Each number is 500 + 25 x the weight over the matrix's rms, rounded and kept within 0 to 999. Layers, rows and columns count from 0. Numbers have three digits each.

# layer 4 MLP up, 256x96, rms 0.324, rows 75-123, columns 0-95
496521503485449506483515474529514472499507529474512553494538518481490495454538444531499506466506502484468500522477492518481505496490471490463522503517504507501535506520499453501488496467553509507486506481513510527484493496504455503503465464498480525491460494516483479478486478492500457522
495478491482479515529507485488507502510489504522509495534505484469478513507506476489499474497486495524484484514466484475507496505504494501500496503448508548496494517508442514477473449495470505513496500522531448507465479453537524524526567502467471489495483510499487449496514477486505508522
498537477452513486492529466543444530457510493488526522522505550492514488515499491495501454523506489486453502483525522465475495503503487461532490443511540508507513527507505551520488499508536440506453430504556548524512514468527482482511492485502461518488550544497481516489503487512500508491
469492481517462500511482483469483456503525480516477511501497530503495465500508509465463508450494451473504448484517494538471488510508517518533447500518516459503494524477464507455526491510478451520505453542490540500484483510503514447492488508480495511516537503457517494501498475487546480531
518508524502496491511520449552509478513491490448472477530490519523492515468518482509500486497494495481475526513532537486477488429483535472511524479500503510496543492493475514519513546494528477509490517492494525492500473476484466522511514489473477497509493516478519518505557506487490492506
518455512492509510505503500496523489496511493518485508484458513491520520530478537472470504505501510499475491506496489526470519480515518543493492524524472510517494494531490470500493528522495524506511500526497560499513508487530500526499498487499500535500491514497498513500479467499517511488
510557506471550503473550514502517486444481497462549505553527470458417545565461512506511560515517505533515515504483495474516539492533466510501546461470526526495471509564490461521525553498480506478518481460493440524584510478468503501487513448495492438479483493504535565557477547530519592460
471534495491465464465490481528514484511482504461480485527561531497491520485507489537494476467496479509493487484510489469473487465528507490522504500513497499487488482504520449521479500502499541499462509477479499496456506497486483520523527480502513467493518496481441455520524500460505528534
478481507476487516578484473497472493483505502508491502490471501481513504519504479478515514509504485448509464512464464509511494507498502497486472470512493524483516517507474519484468467513476501516503500465488497499494507508436513489501540551514491561510469526528528485507515539521478516485
514520483558499476495488474484489472466527466523513514544497562531516460501549508462458506478534484492524507538516476496466528527526492476515537484483525501486489478471462504482495527483505477494487501495529510498490531470480542448453469501503461512512548511460477494504501511496508483528
507464462487493484522490490506511516514537469505519508520483551511444478495487529445449504530519493550492496518548494478518501537491508507511467512506505504480547458493486559480508491492451508480480508533512494496483443494513497506488524498486470523540532501508562514498494529508514480497
507503466488456513542511522513515481499492547497531527505522449499482468510541532534479509531504504464510524478538523462515479497510497485467488489529500501476526457499508473542460476478497544514519497517515498509521519517461491508528454489498511522503506528500531495508513520513530539466
513413498492495503504515484520475506504457525541512506535440471485477534527483535467506488499460463443452536480491490503531486507503544502497489467499507536499495557479504514528484423478489500499509520574485507513498490501472485493482539488475511499471467500478511518497514485475435486480
511498476508511502461497505511503490509490506467525477489535496516500476513494525523490487467476515508482509500489500470505519472478457505476519493497474509492478492525504475502497504498517504477493499492510478530489494500515493510508521492504482449526504513497461489516522491507501515495
494518492500451512503477506513516467556528504480514496513490551516529532466499514450495476474516527500487490462506488524496553478491456458508518520512463460501490478487521508482530519491483473473560484471481522473505517524529486485501480510470530510504501489500496490481491500502540495491
488422527511476540509486473532535491480491506497526492502524494475523504465509528516491502501504501516505491513474527535492469467498471495507465505454493485489509510535504499484513500514493455494462518522430505520477523433529482476478488448525485525508500583629467495518464488506486531518
453494479497529488509497528535486521511524508521508521513515517508483524490461529493501516462488459501526476489517518490422441498497525492507519487483523473496483488515503553543517521488512489518496536461507494514508506495541512491488470455484517511482500504519479530503500489494500560489
500548535501546448496495519487438538488506519473504481489485509520503516512451527509511502495475509480486465538507496496508477530554489534521507508566524532557542494546467539477471436515508529525530537489501466550535521498502506523520455506551520483530520510562509488489498508487532506491
483520490506464482501502517516519486519529542470511517521499529511479519494534501486538522501522485488509494490473526517490463514493486506448504517508493540506503516556476516496520524487507487507482492511528479506525464512490515523482476505498491502531574460505524484498511506479465517513
518491482489505459493440487505468490512503463504539513495528513492494509510497443524495479489471477440481478491485500503518475516489463500517500486492530484491488494508507503512505515481479492506532490506485510499518505493479475518518515518477499512524498478482500496526498512478472526520
542478515538480486487516498455501529498476499504511503489503534491505523488496454497518491533490466481498512498512486488492502508482495452471499502509487561472500525505490461466459535471495480496542519554463515520489480518491504493496484502496488494523502521475493493495512490543447519455
477483550510511526499531508530500481502495492511493460477508482473510481484497497518526502518497478507504509532528500501498449514494457469501481479485505509498483535484492530508506538523507505511540460486509496507481518440548509545446546520485495503549528499487512512479509510495502527505
504499493495508515496521474519499502505477483491484537520488472510519504506503496528454486501484475488494472492512466481529515512514520497495510515495529533514521473512464545458519500489490474533484475470519513465449517530491536479497497505524494508499492511516495483527482502493491530523
498508469498474504493482479518506485517505513521539513475468513498463518494502465525510443478497485473507501470498471452535492520486502517510494512510510537514477499494484540510507442452460518489530487474514492491488486508527498511507509525455486511515487486495516470494503485481494484515
512590493472492487512472506474515485494519533505505473496525516489418425510456532526519500498544511522501506504521509436552521539500526464490581471456485525479524461546480422528500464455460544472461517509509435524521471511461494543495462496483491428503515484446543469513463497528484460522
526464465501540561491468575504504519524502494474507523526481529464501498520503531518537516495468532545502575518443473532491584521527494546489512490450508487505466495512500523541549501517539489482479477471525475506549501516510501516506536469445463468524509465460495514515457516543499550502
477473483423539535493478525500494517538507483502499511535486552477531553454473488510510515510469470524505501498483527515500492488521461527502466542568466510533495506497471528482505535532502506542504501491495489521486479494549493528505544530493551444500486477469472452502491464469501495561
510463513508497526483505493509490522528488505544493479553466534533527492485505512460510459516518508517495543514512504494540497489498514512495536481488483480508463521476521501507486510499516491504500514503511536483488472508480456500492518513505506533480493467484532529497509521497505493499
545430492517479524509490463503506498533489473486403502474519462509516432504508518534505503458461497512532490480511468516485519501524490494497428540514455485449497504496448488489499470508459491449531513511521488489474467503466521472503539507534477474570545488512516497551483521523505436494
504500506507531530500549475510492518508452494526507493484471464504476508467528476504531481528496484492501505477522474541520483500481477545514525500459524522506438489441514500486477531490521514521491472502467490527480479456459472519523474553512502498504534466503502504548524491470458497482
484538550530494479494441498509536449520511437472505452511488482531521453507488462531508497454499478522539467506468443491481528504479498502508442553524495507491540503470497493452479522461491506460504567498503471453471495492427527506492533537539474426525490483500512465518520507497463489494
508529474490507476528512463488470523508485462511555495493480481511466542507512494467474455519530540495497460505496516538490475487523520534525500496517480460464525518502479513489507493515518492489488494529482528473522457486501522502489493527495468511498496510513515466469500506521538511493
496505511505494479539493512503505485440540483501520545519515532492517505555453513503478495491482450470497450526506528526523452484533501493499513495502468492553511489504495496501523532480533482523488508509473526491515548513501505518497441497516502477512518512525483514509504529489503482505
503488510520502504500449506501490466506517531497500489521489512472515505506523537463528483471480471485509487477508538494451452496508506515460527512510475452492519531552507457500540507540550468490466533547501506501474456558492504499437499488523466473562498516477508488527502506538526473509
579472491536529519503505462490500492500508498508452539489486427491506476496561505535588462491421513454517502452455447478439455481510504491457497480504512479460495534461509517531452535505543494526506544486479491476479515480490551501490488489493519512505541474493477478528458478506431481489
479467497527506484457499507490489486498466496521501456537515542502438462490513492499534457490481487470561497479504495521493489502480493490459500498491506502469493499540495527552515498465489470476480523515493492464498479509498481426501504470480486513531513514464488475506533549526482475520
489489498471520541501541458487508520496505545513469537477454495496517516492489512508549500515516520525476568549463493493483406464480498516505518506449520526469530523515502522513519493537526506497490475458451493507490511485520480507536506460510533509478440506507525503480523516489497569481
472479489511481474537498514542501501475531520486522487491487533509477493511486538474490488528493525481489533555514479497520487503479498488479533501507492481513533497517479474451477485496499490512505482541491515499514496506541500487476477484497509502475490528490519506497495497558472501521
521515511466500483496515463487541518479454505495522527487527495484489474545494489485509506512506474463501504509486487455472518460495483485496474502505488493467531506498502502483487528493533513546499495479446517524530495496444492496485502482528463520480505510459532526504555475508473532450
525463512479523518541534519533530505529508505466522495486496478484497540497483486451523523474460463499507515499499474492519503510466451527470457494509499503495491523512478524520443488488480498516527555534480541508536516515490499566492479510493494494503535551520497547479496505459480518503
498436470542479493524509463494512498551478462514499473510495512458545537490495481493496534496483480514521452533475489512484499497510504478488500501515499502538479481495477499434510533515473513535483462549461492536469494447507503514529524550497522510486457500514547413514509492496483525486
495528518517532489513486562524500492496521493506507498460532509479501500490504500506510465515465529510514520517499500567526493465476517537478505477464501494544497546477532485510473545538527499515521512468484519490502506514531520463483506478475556502526490455535477512483493501529496487490
524474516508479478542471521500483491508510496502499464481509522474473466487487501520519494534505556531529527512520500507523502494484531487523532480467545479506553534438474474492527506476509469538557514503486499485501536451521503485519463497446486498512511519497495493546462517491515494453
518506535539484458476540491506547537513482497482484496482443482461471508482494527491503481503471503468487510488497500507506488522509508508515444563509495505482509477517537504483506509493490513512490491507480494460504496535462511496523469503503497502557451486502552504482524501491477464492
536505491459514502504504516518492493470522542492516518482500524506472512483504474499486469537491501460497514497552520487474515492496501454511496466510483483539503491529501514530450545514521501465494473540518497524486499525473464455482487486510524528536494494510546508498480509501507526531
469457512456540536526491470523504507502484454486500450462467520496504518480506451473486534500495547471509503550518500456530513493478541491507489462513498565507440465534523531417412491509457520491540499491496547515495489494485470477549485560491463494502526488511516419461536478466453499535
487515526507500506506500521517504487486528486525499511498516494520527436521519459515497514481519490436458462504516500478504538516484474497495438541522538497522478480495502495479469523468452538497514498525521537522475510509434503514521535530541483494509507511477553519487479483500473486520
507528532543486509465516504508499529526491499513437493502486483499498499475501482498510486540497507521526534469494487494494521455528537486488511516484503456522535464470489483510476519515517525535513504506470502481492487505506482505525503500496534499520461478490476510511481519495487469518
539504477488510538496551481530471466510500505509522504526497520479515536533547492465504475512488510548502464494514496540492497492457534516519480506515513504525486510475516499518470468455497465509513494504481510477478562486497506504515474503513509518549466486472520498457496480516467489532
# layer 4 MLP down (transposed), 256x96, rms 0.295, rows 75-122, columns 0-95
558523514509487516508498497462489470481499534529540472513496492494507491492530480492473511500504488525503500463494542506558533508498500494499500527494488453487476493462495518490521504515567512557501504486511488521503507497451501527511517475497475494454523486471538516549520522499478493486
516505516536501481498520520530524553522543468531492481501511478497485500488481484519501485541516495450515522510546499557492485481483494489512487514513506543489476502500444486475497498534489518492482490524485497515502454527560491508482452484484492528503525479461521477529466515491521520453
515484507497493498479519447494515495521504529508507519470491539524566504516554548545503471508477465505510515501505447478480470573513490510504484470517512482516496499480541511524548510490509504497483495516513555513476509474484498506480444498465447493502526497497498499474510520472484525495
508492488510531507518545504480525495496505529513475532476484513448507471510499460470428498471492548497452457538542508511495538475527475484515466473469526503516502512461500488474527465476533495517480501508480510493503480488501514499441494512513493492490515507527483509525560490503529472473
453493490510495512488478522466506533510523479478517474525501534486504468485469481475515499549523519472513508503501494489502476459500513481481515529488522492508483516498495494477497468514493508477551488460477530521479532509501510535498516475518500509526465530497489481467460533490517504526
536529525507514519448554486531494537500492501502521477510518491462508536501514520506517502500510504503535506477494526480499533492478489500509457501464486452530526515495522518498487492514492510520510484462490513446475479538542463537486555493533499515497526477484480467499504489533471496536
485502485496505469512502440489470511489477487538468494506429520483497546521511488532466495508520508529494515477484524467474498536473552536526510519503463474451539510504506493498502516498490507506497515477511502506500482522530434538554549480470473467535499483481466501492454523535473480481
507518502470525508477525514524508569540505532532524526538569529484481522505479505532506485491496525508499505537498499528509544518498529533472540514536480466534500477492488483487500522456525528542450522520514514487514495459471486504493513482520518511486481493518513458480512488465474490503
456481555500520484496513493525518523525532487492498521488484535492503520508541476484486465510527519510470501524519494512521481491518482523520500513494465498508489501516497509497472526503509532491552489510512523484526515494494522529475523534464518494485526499509468512516451558456516505438
505537531533497512512536524493477515496531478491543535485530527500469478523480502540447491506450498479509462523450457492492525457519491481490483504481543485481494509479504479500481516463458529484508509535530545483461550506482519475503480489516526488466478532534475520483501487478523495549
489484476478498504496514476473501507424512510518487505514485473519537473459496560501514525468516494498483486513494495462490523495542485527515496502488519488491542529496512442484480464522479540485491482537477483495498480508493461462469488491476476573543440486492513458526525509518501501494
508508472484501487505498510512488453515526545545484556518528490516483449518516535541501502484482473484498527494491461475565512503497548460496460544484478473500533510493528533501489458493493484477536515505458502500543503510511495515510493492486552494478539530473535469522483499512501527506
508476475469503505477504472510477560484508527528517495511519477480523522539527526483471482463487478504507537501518501521486438538484527502469488491501523490499482498498510512509462498506494505518538532520469509493536488511479517505522457498519493428450520485541512516507463520467417464487
512486515511482491540520523475497511491494507491493515496459502482521534510489491489524514485526494500510501494535499503496484511502509524517473529501511462509480498455493549502543493488514478538530474494487512487519497532491494494494538531489523531501514504502520520495474510506523474470
516500500501485481484504477461476474491490474494518479488483533515502516527520490486499476480472494520493546485490521483505499493496538480522470466479511488493497494476505523463485492497471484514474535466442483532506479471511496490535477509507464453520488473489479484528529514470504470503
492470528527548453510474466515518518488477489519569493536507492474511516537486494501487539562515507486508472513523502500483479522518445471496469513541514463470521490513484467522509517512517481514527484541430513478525497459499501503487499421539482489519461537510475508507506487494482553479
484493515514527505506485514535515438486529454497500515494508486483456453519495478504480494481498498550473532505503470539484523494518523500532513497521505517501479484508489508532526529516452504528533523516475536535495503523494539491493497468468487502512521501470517503489556464487495491474
456479505503494462490495503462487538497467539463448457450532526470502491498495488511483489504534462499554493491518551480532478494557454531510565513464514499491511525497450522482521501514459545487503520550485522521525552513474530470483531514476542504513514519523472518514528538505508499525
495532521484504510498505462550501484483515530512449466449477503469477519487477452486467499509523443511540544492541502529470512483523514536505492525465502508504510473508513505507465480500497530453507490488533477519497494525485506489498476496498504496524481515486491493511497519527499511505
522503483493509495524544492484522503506536489508502477483492517512555508486522490498525564525513499519497490441526545530485517502488489527438495547488526501497492503479512484489494492502563542519507479476505474522482498496534497484514481503525470469505519501489524499509543527489494464448
538543489531509485525513474531530504500487485499475495466528475496487500485557525496489487510474472520485509515507538512509497521556507519557530494509567480496505531501485486503508482485466538511459535494489497521493457506469526440516515499514509518527472509523513506522541487463517519545
484512517488554530513520466512506491524504484437498454438475494563452481472481477486488538487542496503538477439512537536508533508481522545501515520493527504498513497468514551558494477536556519488495484510480495447499496504540504512538497527495504522495508525475512477525497529564519508498
522511469472483493507514531486477508503516498500499459502483513493524497478514481515502495504509493456492535513486438482486511505512487513506481508510438463523519501499476509473501538483498515499506503478487514452506471509473454518507529498511528468468503524492483489499444506503520497481
503510553493486453510523489497491481477533502488508529503472526471449564438475514500504503473501495502473481455521472505492498489516569482532509511489533499484466484491491502539506490500468505531487512475514505470497477482487514534520496519485470533511545493531524509457474529478523481486
519467486499470498466487475483487504501530495491489495513515523460517558466531538472513435487501487475519470514492527479496545507505477502455537523444497481547491512523509477496524527493486476537527503507448494556504508528471519557479464473467495504482512491523539501485449491479494514507
528480504489502463508515522517519560500495482506476500531457476526493482460494470492504522519488495472491456465499534494485483487498507518516516531473526503442502513494497471470510515442519475476491452500490460458520453494519463501504496549499513509534478518522491509517486531515531531490
472494510509518558433532506497491487513536529505471493504546583500517490523500467485482504475496478524458478472470484533481512514499535486518489519548544540515460499496477509459576498514548531499498502542474459535521552511540522495483494488450491540481540483466482501501494455501496519484
474515479504508480526511513481500468501488497496508504495543490480464504486476499490527560471510524528502498501508499502473506490504515533520511486523522494544534510451476458479513530501521460498477504470524439500487502505508527509507459481430491548490512500487535482487530521519502516500
492490452544444500485456480492546475483447479469494496534474434505506423502515531523485503490424509485461525503529503534496575479525467498493535507467472490525562517502502527497486527498467466425508498510499487510493504531415536500487542582478477490486524465497531498502515493505481494466
492489514476526495475474488528473484491487497509495482514472482503480493508541461496510473513483453485519496486444478445492498526478482487490486488496484541516519532522443511502430483475518456463535516478472519540499526480485505496549495540458536482538507490439507482508438496526508506486
523545498497461495526488480480516480536459505473529506476478512438491456481480487504499476512531472472568519568505483479493488491485456524533486510493511515480526466512474528507475516459488539466495538512540430469466540486451487496469545472568502523506516469524469484520480496454485509491
517493498482485492514513512460487443496500483518530510445531496470479511496474507534514507488506443525567501511499481517516477537510472534481457476518480488515482524494498501523527515509471505472518513472468470529471489547484499508526503502488485525498477483484492515483480505526506476474
508480502512478490503502482489470499509525510457485534514522511464499487465503485476496519495505525497471501504481509492502522492523472514520506477510478522514490475494475524524498512466514458500519499518498551488500509555510497503457459491456535423523494482501475515482517516542511481540
505506466533480468508491500533510484506497508493495501596544485487464541511529501496482500522461484498475508466520493545478518536494474454485523487482488513478502490500505499467522492466513462536502543502446524504485497536472521512458460483509480471524475461535489501502519494469480491528
514557523561486516479536461457494455529492498513474494417506470502509473511533523508501502499458476495469516433488430532480482541502468471505495519458514469477538516450505528534496534499501520492528505482497496510479502458450531535507529459519455542512478527474459524523532492519484516465
507494495531513514529573510486542502493486584484491517517509507511524492513500497485461491464495506497480471507490550484496475469508517477493512526515520497512509478476506510462516472505506476499495470499493493523483493480520542476525443536517496462479511458498474466494539510545477471500
509509501499470476513499430504506469470549543490482557475474465506498498503498472508556538489542540492461482482467523490496471491524499507512559516515545492487518473510504501478450475499474507520464507498469491487484456488512485514507474463501515489493471511519543478507529490495524506539
484495484488498516515500511507470497519462489490490506484484495474496472516518517481515487482541493493495511481501463472481516509532481551532511499499475480471475492480507486497494515491499517474457508518497556505489510535530492505534498518475491486529482476547501555494534562476456502540
508505497514532517494507454478444564535485496485502473506524482498544508517480522519515470495516488501505540498526501480494443506492513503484487488525500501524503513503508556494518493494515482512494481513525546494497480505471459507492464483500445478487474501533519458459433528545499552504
530470520544529473506481506502539522459489514497546496486468471529504520476515485501483499485539490455452524568519445482518517509522443447531499481522500493509529483489488477508489496507535492490517494508525488471526522511486517507492517494463493511478511474501494484484505510497513533561
495498533497490506487469467503519500497514491477477501504483502469482518461490490494506454541508480468513514503494516480502529498496479540505505547498482478501536521466518508455506556514456509446540450540460539473475478471517534561523496461450501494484536493527489465469532467466494502499
487514501499514509541481498548507504538516516562524515482477490486494485474500516512533477442508500507518481509490526465499511531464500534531531507527519459480510497529502477510487525498467477523472510453494557512490532524500475440524523489491553497495520473516458511467470537484423517497
492547498513473494511503493508495535522472548520488498511498475466529499515497539531491469487478485445472506463498480489466501508505518510468493510511501512485514522553524463500494511494492507483460492524490497479501508494507483501501517481523494526484486508539487511477503500487489498528
486558504505487516495503492467502526466462474478466497520490524454510495502498526502504511476507492490511428458498537507515526557482515551485532497483469504464526514494531451521515522504499486537530471483496478518489524551515486575494521496495485504457510503517490538525492506512502487483
491488520507454485488539478476507491482496502417473466549529498515498511506520501496502500536481517513507492501562482476478502498499485466483500547493468506485502524477479483510492501547450516514473511522487479520511514517506527484506514462533500504545500507534481483517541489493481522492
479492499489495469522496440533474478527502492507543506485498504561455603521493480482533492501501526504470466522497508471478507454441468508468483518498566559492505481546524521425459508474476494521460475479593450471463452507520490493505543530500474486479503482549503551489507460511478548476
485473562551495494478532518539534541498518491487525505491518478480506480486535522464463479480552526494506465516499447496508464475509484436508448488514499480538490475510545466508492456504466474505491492492445479524508521552471532520475495491484529494531520492512506516488500489483472487497
515513522465501532540505506517514514503553511472507494483491473494516504512513484524485511506484500486463461541495468510520514506452506456481482508469484509528503520498476490482530470463497465512481522494479508472503544502496514495508551477496533539518491483474486472485502487500552499508
# layer 4 MLP gate, 256x96, rms 0.297, rows 76-123, columns 0-95
510537488462500519484561520490568513532512515500486434501496530502464475517505544509494529505539523486477486494526505505510530548490504525511504513471537515492502498527559520516500482500492542485473507498515488465509468533467470521473536498485520460536476499498532553461474492445498502465
507538500524482518480545501474510511476490480509463508524485477473521479532487486523466502463482498458498501442489481509474487528517499499518460502486514515496521515491477512502511508491506525537474489549482481491465448507495553554478508455544461477494461502485520469476499446481500490505
518484479501472507479471519549495492481499507488481503542532484477485466527513509503504453503473474514500463464515498507516522512513480497508489483499498471467486494457506490506472490500479509481479455507483487496516476516525517537547522488482483503490511516480533491450472467502520469493
502510481494486537477524473538511527471451510484534507495525507520502507531478526498527505503469467492499522476478497485534475469508526512475497492465461570508477484506474527508503485474492511505513480491509509534530495478470493481501483502498511493506476532533486495473530494533480506445
481559519499527514422537435501509505537464518490484495512522506514519499474480472500512497453487473491531481528501513483524456507531479485485466500473491521497514493534521541481517489492501474495507494441499490503496491485489457466511539490536502469486471514467522483483517532538485507516
490494504475482475495486487560560483512477494557460478493517487477554495485538529539459481552458477456513506465509458507531460497482548472507494489495499509474532482514516519493488467518498477508491542507534522492494450550532521502465519505515510504485514489482548456532528476487496512493
501513535461514496505507524496514509517497476503497482489477540491516550510455497486530493545536528518554501534475496488518491492533486475486491478468489483532508473515491481479493483527484483523484504486522522481496493473523468474517486493491500515467460482519493493491498481542486498471
512516518505499537491497504481500492519463450485491494481461495482524500543485471517520488506506510551515495543547489494494520452465506532550481486519495484544460474510500494489491511562488495547511451494509513501523471498517515494527511522516510524497468485498452500549498449448492503496
510494492537553509459471530482474511488522468528501498504457513508499490492497522460522481500499476508516546520540454491449529543504493533498517486477530489481481481507511492530533498531470547465444508490513482512506499496483520494481523479492513482475490471480480480473469511501558469486
478502482515497524520476488490501496501509487508533516475495497440514461536534470484490532519501501473481534504515480519482484498523525538505466484503489497559489485486474531493486502524537511554488477516519508478530511510499458497517509526477479509513502503536465530491471453506490500480
500453483477453465494504498507497541509509481539501470506516473457526515489539468513501500498481523499480479496492474495495515491518526503490507496514488523516503475473489468501484504480495519482506507500510486472478513493511509508539490501494533479487532490488500480503493522479480471485
448501488497503514503496451459528518512524534514492519505479468505481485464503489484511492482518466451513501508505485470501491588519500476450512496517496505475492535495517519531522464519475503532476509528543469526501486508505470479485528446493497482462521514507536517484521491508486471489
468538480482523427481486494542539483490519489509541487476580490495466500483466491519468532525502495520535468549474515501533475513540518463509561484504456525499525510541462469509471516453514513490430526519495484515507503464509500534524450480514481457496534535503459449516481494536458526569
453465502503503499490473496477481528505555558479491503509454487499497477506478558499514501486523487503495505517577523518515514518514502534479478498479505500516447517524526546519519511526437534514545431479497493527519501554460548465520518522535523520541491467532527524471481486508523487518
466522508517503506504504551478516513509508514479478529545477526497513522502498504514473486498495456485543507562478504525490538500508490544492516539483495524507512503467521514515496537540499524493519518491503505469474523505482466513497473512509499519481497509444518508477516486464489526475
524552507517503482489516497529476515551508495501507523537516460486504480498492518479501486490465476496472500515514476488532520459497508467519492525462510553514465501547545529551487460495488482486501507469490509493541502491441478558447521486515525485458515500517489492499505493531519496524
508440505494517508476444490502497541456535558467458505498481514460507509504515497486523505488499490493488511483538500463511533536480533538436466560547544482480474513547509517506479450493499556513544492499522480520534459527493521484500538517559552565568494526493537492452488528511488502518
520481486535496516462443514535506487521522444518500520564521527497492498505491507524497485514484519551513494487496476510474517522517499472450499505505517463513508502494465480524539517495481498455472505471464497466500484444517553504481548513462531519461499501488484490497473523505528530515
529510492473520486484515443460486500511506483490499527485538469511492509491509465485475490462458482467531439503491485498492495500493521503557447484530526522503500516486519486484531472491499482512483501503483540481525518510528502500484496494524411478524535529475506495503521447499467506531
543481490492516529502413525508502503521529490452482501466478491480511514513498537523476529505493458591471512531472506510536500495539454529519544513502492492509522490514506505519540486454458515498512514506552439488482471507492505513530515515532517472522510500501512499506465455517485515491
463504479452452504511505481521450502506551493464465479496510537529484491533502499489496456498547526527473457482612531486519454538500482519540535427507510482507467504500487483475516504460496513519528406542537454491521548504551450496468511467497478542497489491530513517479485468502524521513
522461524525498486478427529500507505521526480510513436496551515500523465499471482501517511515488523508504532521476513519478524522522476478472456533510489469488496498475498447465481477496490538480526524515500495508510493487505509550485501503488501512488509510496533508499509492512504487451
478504510525517512499536500519491490529538505486507494545527486479525493502468492485524519522503548466502498494483535484522494483558517542491503485492546486538526507467509481497552499494480503497509500486487516476523581478491504456487484485479513544465504492517518495471503525484503527482
508507506508464486510471451465509462477529458526549481542559526453505525509493489485472501492485509512520519466525534502485500484425524520525516529473540521541465495527487475528510489519507503478518480509469496494519518509437521518494511523466459499483533519459526502505492450507480517552
501530498421520497480504470460480540511516502476519531520540481514503476565488504513494528504512455480440523455476474445541533483505494507499539461493473507491528498573516462509538471466522483517487500472531510503544504493514500522522467472503518477480563529528505479507525489468520510492
521521517507476492533546437516489472519487509454504499474514468514445502490539532519520467498516467514482535524506531464519499514509494506473511462453536529500515504533543461514453506526540479479490487518526500479504517506461480493540544509498470556507475523497460509478541519491521464516
547504476502522397525497499488454495487498480478550493434519508473493488481458501517487516482544557515528488505510462512501504489513556528522569463460523507507510504471504456491509510487517497473507505497504483508534528455513499464473447470477505483493560525516503470517514525516527528464
491503509486509493521506501488469485499527496512504505500479511486458557474515467528509490508489495526527473505500523489522459495494574532521530467523498522481492517486516515505470513505528507510495497514512482467483528472540509484498497531507518513507459513509494516503490509484494523472
472498503517495528495511535507475521470479487498517523532500509478505502507505487539500516451481462496520511489540546525514452487499443512494524519475553475496488453508509469533560506544534489471508485447490500483499486493497503497514457441484515528505453508520508466500520458503532473488
514480480504491499522492523548507488513526505506531483539537513507518453483527524523493461517500499505538514529504492509493449538484471522483454498511498456478508494471494505565522478489553510487498500523542472486459473477526524495498400515490511528500506464492516492473504523483478511504
558463505500453544499487473477507557500501492517503526526518502534544498509518487459500490540477497511497547470478525487510502469500512534498503489531471512517513527507498459526540462468505513503538521496498538494506485506476502487469480441498502485535523495473508498503511506510511465507
507453537511544506506477502525537519507504464498459479516496475466529498531441493524515533526498452475504469516490481494543474499542527478474509494525455561505465449484511523473467500473478537532500539483431494496497531462495546514486486520515538457462464490482483485482490466505438510457
440472545501571516514441520511461530537531553480467505495473467499525492494492545480534512496510499494503523504517502496529511531501508550504508505507534550510516521511528531499535509539470539503533523482500517506520505527476502512500512515545492510538472497506535502465498477510474494477
469486513496543511507485538486492537488516524488509528519523484490502496492515518488537501493494493502518524480503489487516508504507509516456554491513487514495498514505506498534493482492502516502512513482449444505535479465538515496498494488515506517471506523520490490491457483526497522482
518470504503481513484461548519494512509518485545486493482508474503475491521529552559504509559503494524509518438479484461491523494514497525512507533493465536494478486483501499549477496523497511448477512474489456475524526527513515527546483467487526519567488541540512532492455523499482444455
504510515511527473495504480505486513502478486531531487520517473502523444524498505484487482525506506484495509482519466485476514537499504525467496492548494484536506528530489545486544496470477494441523523536508497509576484523523492537482486515508524490498526493472498503460473500495493510496
519516508503501490492486516496480494485513529522523502511513482485484447523502515488490476496502513511568505502495495499514517482521511486464569477477468509483522509505464426490473517510535486552479507488486512502519500457496504524460462495526532511507537529500504500508456527516495518485
515485491534525486474517523455502517466486505483500519510498458471475443538509520533494530509470496526479524475481489482515476508514518486478503439493530493425520519514489540537525498521545470531511498430514484498514497534488513495504496471510517465453476495482550516470504480475494542516
481531514506515552471507494488502488522506488524530527533498515494489512527481458488498488498469506484520512483500514505466512484532522467518461506512521484456532505536574445513522545494536507495556565517484498476506510501495484470512512474519548552506488484508518511485525526516535480533
523544524525462452527498526514453469457497504510501480508466524489501482503455500494501444511514517469518485525489472514493500528508532500486459512541504514503551520501502518506476456490498512503537529504479503442521507502509508488502509487508461510519504503509494530488540471500506527524
475451488522532520517509511523519487475515497519502546525471508472512491540505504548482464534511443539498498473490543443483504555489486496473483436499489482482511525496491538550516504489480507525491475491541491520491496541555499493511513457529479538448506511508483521496480540514508510528
478511509490508490467493477514502442490511461483520532478528513537517516534490502511532523501531469576489507549538496498522488494479505547501550504481465535522455472508485488512526489524516493505497509512492516510484520481544492486519512513491515476512524484488489446521484489477509518490
450545550494470502487490518515480546464486504469485485499501489500528432462502477524508512479540472476521478529491540480547512524512481507499495524487467544474535484601503502463518514509514534475501511497460468469539495521493518565517500517550461492502507508469521469486554502522473478497
488495454528492513499474511509511472523510468504483501527457489472548513517530516476506493503489529508512488509492486475544504497513521490458511511466482435513488457525553515538471523476464527472489501512484525478479482518502498518548529476448495492532469490471493486511510516495482523480
525480511524514508482499523526534532456520490482517524492483497487496516532530549490498463518522486520556529489486525492506515473485479476440521450517531483517496507504489518507506508495483525526516489458479506499500455476484488451490540494508496525487478509516514500496492504508530506493
508528475512511473495521517533529478466538469521489509516510433453499486506485528521531513512516496526507496520507501485509529495504468498482490498486526523491511479544520510537523529497501494521512502470519489522576499489531473504469503486526466473500531508510560513469478529532518526489
514469502506485466492475509483506470475526458493453465509500513471539497500500470508462509503460498464473457519483486477558515490545510500515477537503510491478515483513476505483486495520451486522527512511485517492466497512562498515507572507509494490534486465464505468487526479503481522474
497503554474538488504553518519515527488485493529507484494528500514526559508520514545497488530489491500492493487511504501496510517432503521529483485527511527479468510499484475503474485467542446490506442474520495473427553498502519501478490500537465501504471481507512490459528476518496483517